Weights of a small GPT-style language model, trained from scratch on English Wikipedia.
Size: vocabulary 10049, 84.8M parameters.
Architecture: LayerNorm after each residual sum, learned and rotary positions, no biases in attention or MLP, tied embeddings, normalized queries and keys, capped logits.
Training: a variant of Adam for these matrices, 935M tokens, 7135 steps.
Each number is 128 + 32 x the weight over its row's rms, rounded and kept within 0 to 255. Layers, rows and columns count from 0. Numbers have three digits each. The size before them is the row's rms in percent of the matrix's.

# down: layer 3 MLP down (transposed), 3072x768, rms 0.00864, rows 1019-1035, columns 576-767
# up: layer 3 MLP up, 3072x768, rms 0.0171, rows 1020-1035, columns 576-767
down1019 116:155138134151167097086103095082135077100112142102123095165084143152125116161095097152129063105167087129120070088056138110175088087140141163115145138119112114071173080127158200148101176164128134123148125128107103123127138134110058139145164176179178096160155159121128129130137138134065107120133101058116073142114085129149150143168106112134164115161112068166167131110154136117124102137112177122142096184108144116107195135183204124132150198132154169148113141200128122139099157172110174117136162124129162127090118090104110110182116125087129089132171141180129127076141076138154159166
up1020 101:110137112139133106121184112097142182126162105091139087108112098162155127115166179133132110190171081124123120109199128090121107164066125123110120139096180125099145093106106088127164173125147153169132176141116088129101215145148140185060143158132087134133120109174148128149133074104121161184141115143118075127140167105169131183166134138071148065148128122118078104108120081093139162146127105121142065118175077154116114083168151134160161134096110113126147158097081102082191085123080087128181143171155111108095181136102126170144164186156114183099135132069105180199122155130145140158
down1020 096:122055136098120134096168191140116218202125157153100122129114146131143111182121130135102086102166151176079139117083077098132115153129130136034121097124122119082150106109124110138141144187095127159144122103137174159139080134073145116192098146122130090142115110122070125136146188111080125118125063103081136129161132135174129160178107171110123070165175137162156118167129180119061180128077131100145125079081204129124118102128132120128142170113123151107109130165105123136122169121090108107092094107143141182106130144103117178154153100102128102038087169145096182138101113173109073116
up1021 103:142093135158136181165147142104124158161175142061144127169163091077138173042140119123125133078119140139153132152159101166178060153116176130149163102150102085168144099085097126123161179138141104150127116135151169059080111119064131142106155066144177130095131067124085111114157122150143133116161194150093087131136132086127124163104162148159128097078097133220076100148140107174139157082063135098150136113092177136168116133112153133106111106095171160104158208097072133099133160142171083069146146139118135049151116152125121049165139146149109149087102095134153080104185108109173221188
down1021 106:084159169105178065147077158103149136128104111122141106150129082138162115070171116041143103116122161132082140116076109123101189190090099109143100103111162075119129105146110076096149130162117115160100144112196135132112147080125063086167179119165142176102100154128154151125107099094067120129198156102150156156103089138096168188131136164106148073091157151088094103145103129118126128173132136123156092112135162183121108148165157146128142113153106091076089183118149146078190053182118132109165125154142105124083113104062093153085127138159135169061044153192151129139102171138110110169
up1022 096:120139073094083071191108178055056134126159138149132154126171120147168140125085176097127153138176149126139149151195126156133096154163144134129181163067137167130104095150099137095132105120069134126136104178081092158066071129136116101132093127094124130178117125095141081102155092095138139134119126090118190123116157086133085146090099138148119135052163145126086140130118086126164102173110123103139143137142155183150161130156119087063117075147120112100156156134132138202157163094096115142188146123112152086093149068134120193179134120094122126075150115098154148082181183104139086168
down1022 099:151132115153161124119112117104125099135091078100121073115108123138150129129163100141149134120106101091075100080199115165128083114068172174141119103049179121086068079215139106165113123127126079129103093091145114112152139102135091120094178130116088068152111159142181173089161156138085158139069117147179156144103144114182191126170086101146114128149121150109131114105080141169183087104143104175123108160139125140116118161122082131111127123165174122131085091107131120059183130087193117183131059124165107179160158128121174133121088141135093146110104137188094098095133144169165112105
up1023 102:101044109078152180138119082158143160159144142109089140168122137149144105099113147087086134143106197112180133148106152089130116073159131160153057094154110077147107152114134147090076164197079096148153117142124167203066139131126110164097129111165155150173133182110067134155103125147144162109118137110119151160145155172133109141153127150143109152118169127140147118091100160092148153088121087171182175126147109144104099148106110151128197151129110194106072184093124112149100140147141128076115196113121109160157154120147108105102020123111130117129125110191152147125152107082121119156
down1023 099:085119094107120083155163132123085130126126126157168099079147109180197078123132202077139123089113186118098127117156143139120191101170095157136152117131118126128096164108142104110129131144098128146138146128110176101174140111131100072123116126166170119148148117124169073167143128098099121090149147102196121136068098125131152057088103100188103104133145142127117161110165090137109113113132128084070041133149135170103161126135140164181130109149127098152056156093172169147153131120170149123093129069093113141116143166164195129073116083086103145100076148112085148089138098152098125154
up1024 101:124146117119197129171139123108173200214134131077111106147041113074082143158123104135094136130133151218108140158154176104160147136102143074100115188107112141171138121046155165192115148101163068118120155182189072179135161059111092107118164097145170149129104135099132055097129196174080131186142086075140121130111105172140157140178174198105134102166156124113099120142120097132152116125112068112109091189105125126141186127098120164126138190103151145102144224079118166106102106178164119113160154113151131104105124124126093106101090135179110109104089101131163116157150187125150125138
down1024 105:177117103158154093125095104120117107109175091109083104116170182101112099172165142135129076106186121101147073131136125102107175134149095166104134116084088111100141135157119136161150156088072133099112115106143131146153136143098129184138153148166104125088148111104132156122141097150129158173136134131179132129085138127117140109135126119110100071129125094090144154101166140126139153162110159204111122133138166061142154099142191195225159190163109104143126085107120088109134063093135162172117096094156194145112147159104153109144197141115124142097126106194116080175179121145120116123
up1025 088:186088161161182145153140139119125163162181114105092123099145081114124182129126119114182149141118136193099070151094155090218123186171075178137161148109089062111112119103122152167095104125165091133126111086151138073104165135174130111176161078179127165137206096066099153103121097110027137167147135115069093209152141100144127208119147202141163111135168124163124133047147061100117124122146132147132166161164091148125119113129123130127170089133147123152117174108160139159088081199136135082137110083161178130161118141146078130106072122154116133117140141108128158121148145114131120153
down1025 087:117097115136140146174096140128093129134135128160135176058107182127146096126101148162142045140129178126118153108115132096113125089072181119121134122086078133215170100095147129206130132149140127149109055127098161175113157145130076126138129124115180139100088122092097089128132132138139111139140178120162171123160061130122142150054157140129180124117059094118109090144172095104121099123098181141105116093106181079141085120147101115124144089127113119135131127182083110112111110136122134119116159081108128163119068151110115122059145121071079154090145151124149098148190164141107173119
up1026 104:147153158095116097140096174107122139114141141087156118127123162072098135104195067080155103127108147128131090105129063171185143164173119102200137169146147124122189192160060114114148112169152142144127155088061129092139137161153143126116135085121117145136144162097139156117161109120182158083102082113043125147110103126136098144137153123097116070095167100063043155154126069095117112160173151124097150119149119139159178153133086091082119080189116132168017120120125147130121057125122169093147152136146161133159148120107130137104199152152147111128055156157110205108095087185166104139
down1026 095:128154125164087095119165125113111140151080090121151126141167146155060105099115133108126151114143148143115061124093155136160124159047190084115144181121138195145169153094136166077145159116124097139108140081123177137172137180147096161146075102122153125180123050161076127103112160153081111183094146152162091158139149174110158179060103071143137153175163158186107081161143149103149159135137162096184105125158117104137133132168092121155147129190123217186107115128168067103107180100125155140107120150153135101138141141189119131159174131172136101147135176194139132117155126159178171090
up1027 100:143109181161129079122136136106196149131121100122144103074121106175079123105107176191112132148095046161137171163188109110107124183197113090136136122114169101119149143155105116131105155102134135143175082151124094187070149134141091141108091155093120140196137099106155116046165155114101200138188125161118128168148136109164107168163104182072099144160154121151064142120099093105150090116098163179149081108178123100079096140098159148097127124122156147148085160140149150087168122171134098115128186094133187109138136133095126133108071145147167087117105165127110162177129144138097125105
down1027 094:060083151148228112147152179210080118128156164146164159171108167172134118169119140078129166124089140102146119131113135143136138109103148129147111134143120101110157162119113147142130165140154188146127087132148165139132194047098100069123107111076156125131159173167143138117099109173152194150106102128144120158078131130099155062170152183133141064121129112102150098096088132157143100042128138141169155094117092067135067164149103106111188093081106140114142065141136194101176111103132183168054131104198147135112163177139096119128111078091118132144077100093099091167135111139115074148
up1028 105:197123055166112112132146114141134111159126165098134179103157147147157131161113100104104129100134053090109119155130118104084102066132153151099063107163177126150083138106147089085131142106123149161118099149105080165111091148191113155064177154154115138092112132125168117147179151104130141133120106172198138099126123072174100162113180172128129147124125132173098082111092122075201129142072151086135119106165086060103138131157099130121068129150157116106202108163089187113120094106154140125148159182098104096123154130177139158132114093139068178115121106058141081111175141120063108129
down1028 108:151136145145108159127140163110199188123144137110156136161156119115156160188129079154169095125123101213138113123099137100090080111106090173153124128118158159108102107161137176200136192160110210121167147142158107119124135139134032090141156064118112133115111126121225136136083077160147138150140086168084076077120163087140135172185102149156130138105151092212169066122086154077127179128149178050123182137109126153131143160162110129158062127079146103054126190195098106122116140114084088129067143117106096106101180124133126101155176124096112185121110153143136123106160137129169130099
up1029 096:127139127150168097147142095141118098128107143113088118107095119079115111104108115195186112119068124096126126109118126094179171096119091153165093099157109114123116089163122120105133098088107182113094128145097184157096161159104182153151140172192118133114124125143124177143105097172189107108129096107150106174150124153144073083108040128113045137121148048169088090160093124135198126119117075175140118124153051136203116141126102177152116120136201158104113134078161065155155143165156139113084140127162137106125172109112144108167131151118097135044145101170158103100103150155119154117
down1029 105:075120195103136157100079161095125123186142132151146082115167124129099151134207120143153137163110126114104190102156126167143250099156083105137151086105179095100100111068114150192078068125102080149127093083089122107151134145104123095086125139109143094126133119108148106151107112107129142069160142143126149171242088121186114141111158073175088097135086151191129161114179160132068124082098131102124160105086181146096136145110137160131109174084142092130103120166129103119139109156133170186111100111113177118164155129122125135077191124159098121122117113145126159079145118107066115144
up1030 107:083182197096160094187151138136132106192151101177168083077124133139174178158148122125099080156095122130153173079143112081151106149115159147108124093104125148116156199139096092089143136118140121127108146115109102161136154163168100065150084063088141168114130128140063110151114129153126165149148131090136116147124162094158121137171160031092157168114180120086145171122183141149078140171130112186123109085150121144124122122139105136148189112115113128100125141072111144110118101157194133107119145131139110119161090122169156112074101124124100129174080211150199181161111155115130147121
down1030 113:136113047144122085070141110100082102111089166089132139128110161189148148171151144147129191138134148137055103178146109120163088195092137103113128202139080099110093177143093149176129167073110186143085106135121127136137126091148182136134168110123091114082108081184129153111123120117144169155065119126209148079112094098141139131093103088085159144139095119134135158128028144136179095102075160186130167125161125134145106195154138135196110114103088133081108095078109081098122070069144198179138149188096085078066146154176188121161130152157129154174177155210188139109142143120127121095
up1031 100:057152092086049135089114141162181103156110073103170151096163143171116118180103109124060157135110123168116116188135121140099106117164193102134086092165084169137140171139122135147124119126078131144112145196108133200081151158162051179107187120178152196105131123112110075179205053114137150142156161139105108093105092058209140180110127161149136112128125172104161174138145147126145119196070136094130141149125090073101071080156145099160117170089137157124156108170082100074090120131103139148095123174145103105128091174107174162104083070129121132179132106113140197169061105135168118100
down1031 102:131168064150090126154127160118140151122145174163092151124152098094184133113117123097130073098127137087053177148132127130098131133183102177041106102130155062180115106136183078164114145120139083116115075161117135131151082085084145136108124135172136130064110137152114093142147059126117122139140085158126128127119138074114107128099114106166132098109125133180118132107140115132136167158091123096159100168157076064117128174202139162109106169107142123078117133072190074134142134093129104112088133129146102110113186181120148192146087126141110144114120162147160130177095143135101145160
up1032 099:134119065150141163169187191149123180137091126138127099079142147095104130104212101089095161129068058151138092153150107107104092159098087105166137178161101087217174098123154146149128143129089150149120160147115129111165087074096086131145178203101147183066150132072149127139156103183169131113094170150113128168141153087069118138103130139080135155145133135095083168173083088132134142111094133137128241123124166087147110122142115136109091122188160136126154146125117143104127117109138107048098107188104101107118123160100156189190130172154139048114124093122160118056108165213130162152
down1032 097:149153104177163146072107104119158142151129074150138156200153102096140105075086071184071118155155123137148155105179139076125208153062132068122054106167062142133150112077161175133168138101142138121177094091138115100210119098138092154106083104101132076130173133127169103135085132097091114135143131147133131115130052122172131100198132108190095175078138157142170136126155063176097120080123136102105090153138163086111094131130136130099147150153114143134104154126157102116105109087055114090181114153149089120147137122165139115189094119138099114149120086086146140124149106138145110111
up1033 103:100057166160118105084150136061103097207099140134149140103152162053065132110171108092105070099135126128142084137131178158165124167133144134157076115178151119188144161184095073135081164161120127098145153147074085150128133176178072129171159156150097079168130165119112106088111080108124217139076108148042128167167160134129131173160050174116113098143130132132120118084184123108155091111087139105149159095132110098153101147110128131149137087129120127114141109159111172100112098154202128135158057177120147092101134135105135085131130090122183077161120194171116115089116112112118157088
down1033 105:152187091156120097085103102141170164124100164109135135137144138128095086148160144157189149159119169109136171125103102051084143104152080104165096175135127131081103121101083198136066138130123095118088139135147114141114156086143159153137153157152162085177066088117173128169130132116113024149097178123147120143118175126065084108167146092119137137145167154120134170137116090078163095180139163112074120156177188152148109110175135137157027150144182081190132119109159114132126096072135093142093141132116117125125100097124094084150122180109172136179154167149110118047198090053141115155
up1034 100:179117135138119129095172079093119115103147097134134121167168150175145137100129119173141118134175092163085169088102128171201136156136125135113167082096093115124113103138196107113168197162173153156121143116156153083156129080115169177110145054192092176109117145108156107110174083097135147104047097141115136119164130148100093172097147127077114119117119120054143107115144145091088161154119106195125116101207122123120135092130132105103073081159151120144167187144103099129119082082119117163120113136112156128151108092129108135153132149136096172115125142152087180145120110166115175189
down1034 097:076148177119043119178049087058060193157139144149152132162181129106107136083151070129092123195104116144173140132180137159133129102159139111123170128090200147154062171141148100106164109141108108087109156155178105108090100136172151142074130130151127109112101103116119116125051131093150145105205086138124162126140167133130111108124108104123128158088151165151108104155149077180122089156106129118070126111112153152137134139073092169143105140182164142120106187084094116153075115125153104126125086085114148131154130102142091099117160160152117158090134144089133154172156126068160064158
up1035 101:184142117103171112136151123084171166134139173127176090117160085167147141132126114116126082093127098139132159103124167076128067107131169087139142053111110128176117139169117151121103148126135138134063114140185097070150151131149168138112102208114071101148163078173187067151140109142110151111135156110169084143147172147150099137152098194163113166069172171116036174101173128208084178101132144130120090054156152172075146108166037109176108140139157140142138166128084143209096071106134134196154177164164121122074134153061146110122149155153158126085121107149106088095161124083167137143
down1035 105:134080150121118165149087187108170127083143102095141157126118098113122144102172062205109136125136109152121123116090092082118095154070067080149157103174160146165147134103136152122044119199116102146179146146146081095129119135153127098173154136135137094124109101161144102118119138192111133077129114170143104098133171126057115130082145181126095140151083170154083117158141135134109192146066107116131114114107129068063118097141096184092089168093131170165172132137115113145095094131163099156177128068109165195172120100104130124128134114097140094109139169129121074131122130175108048102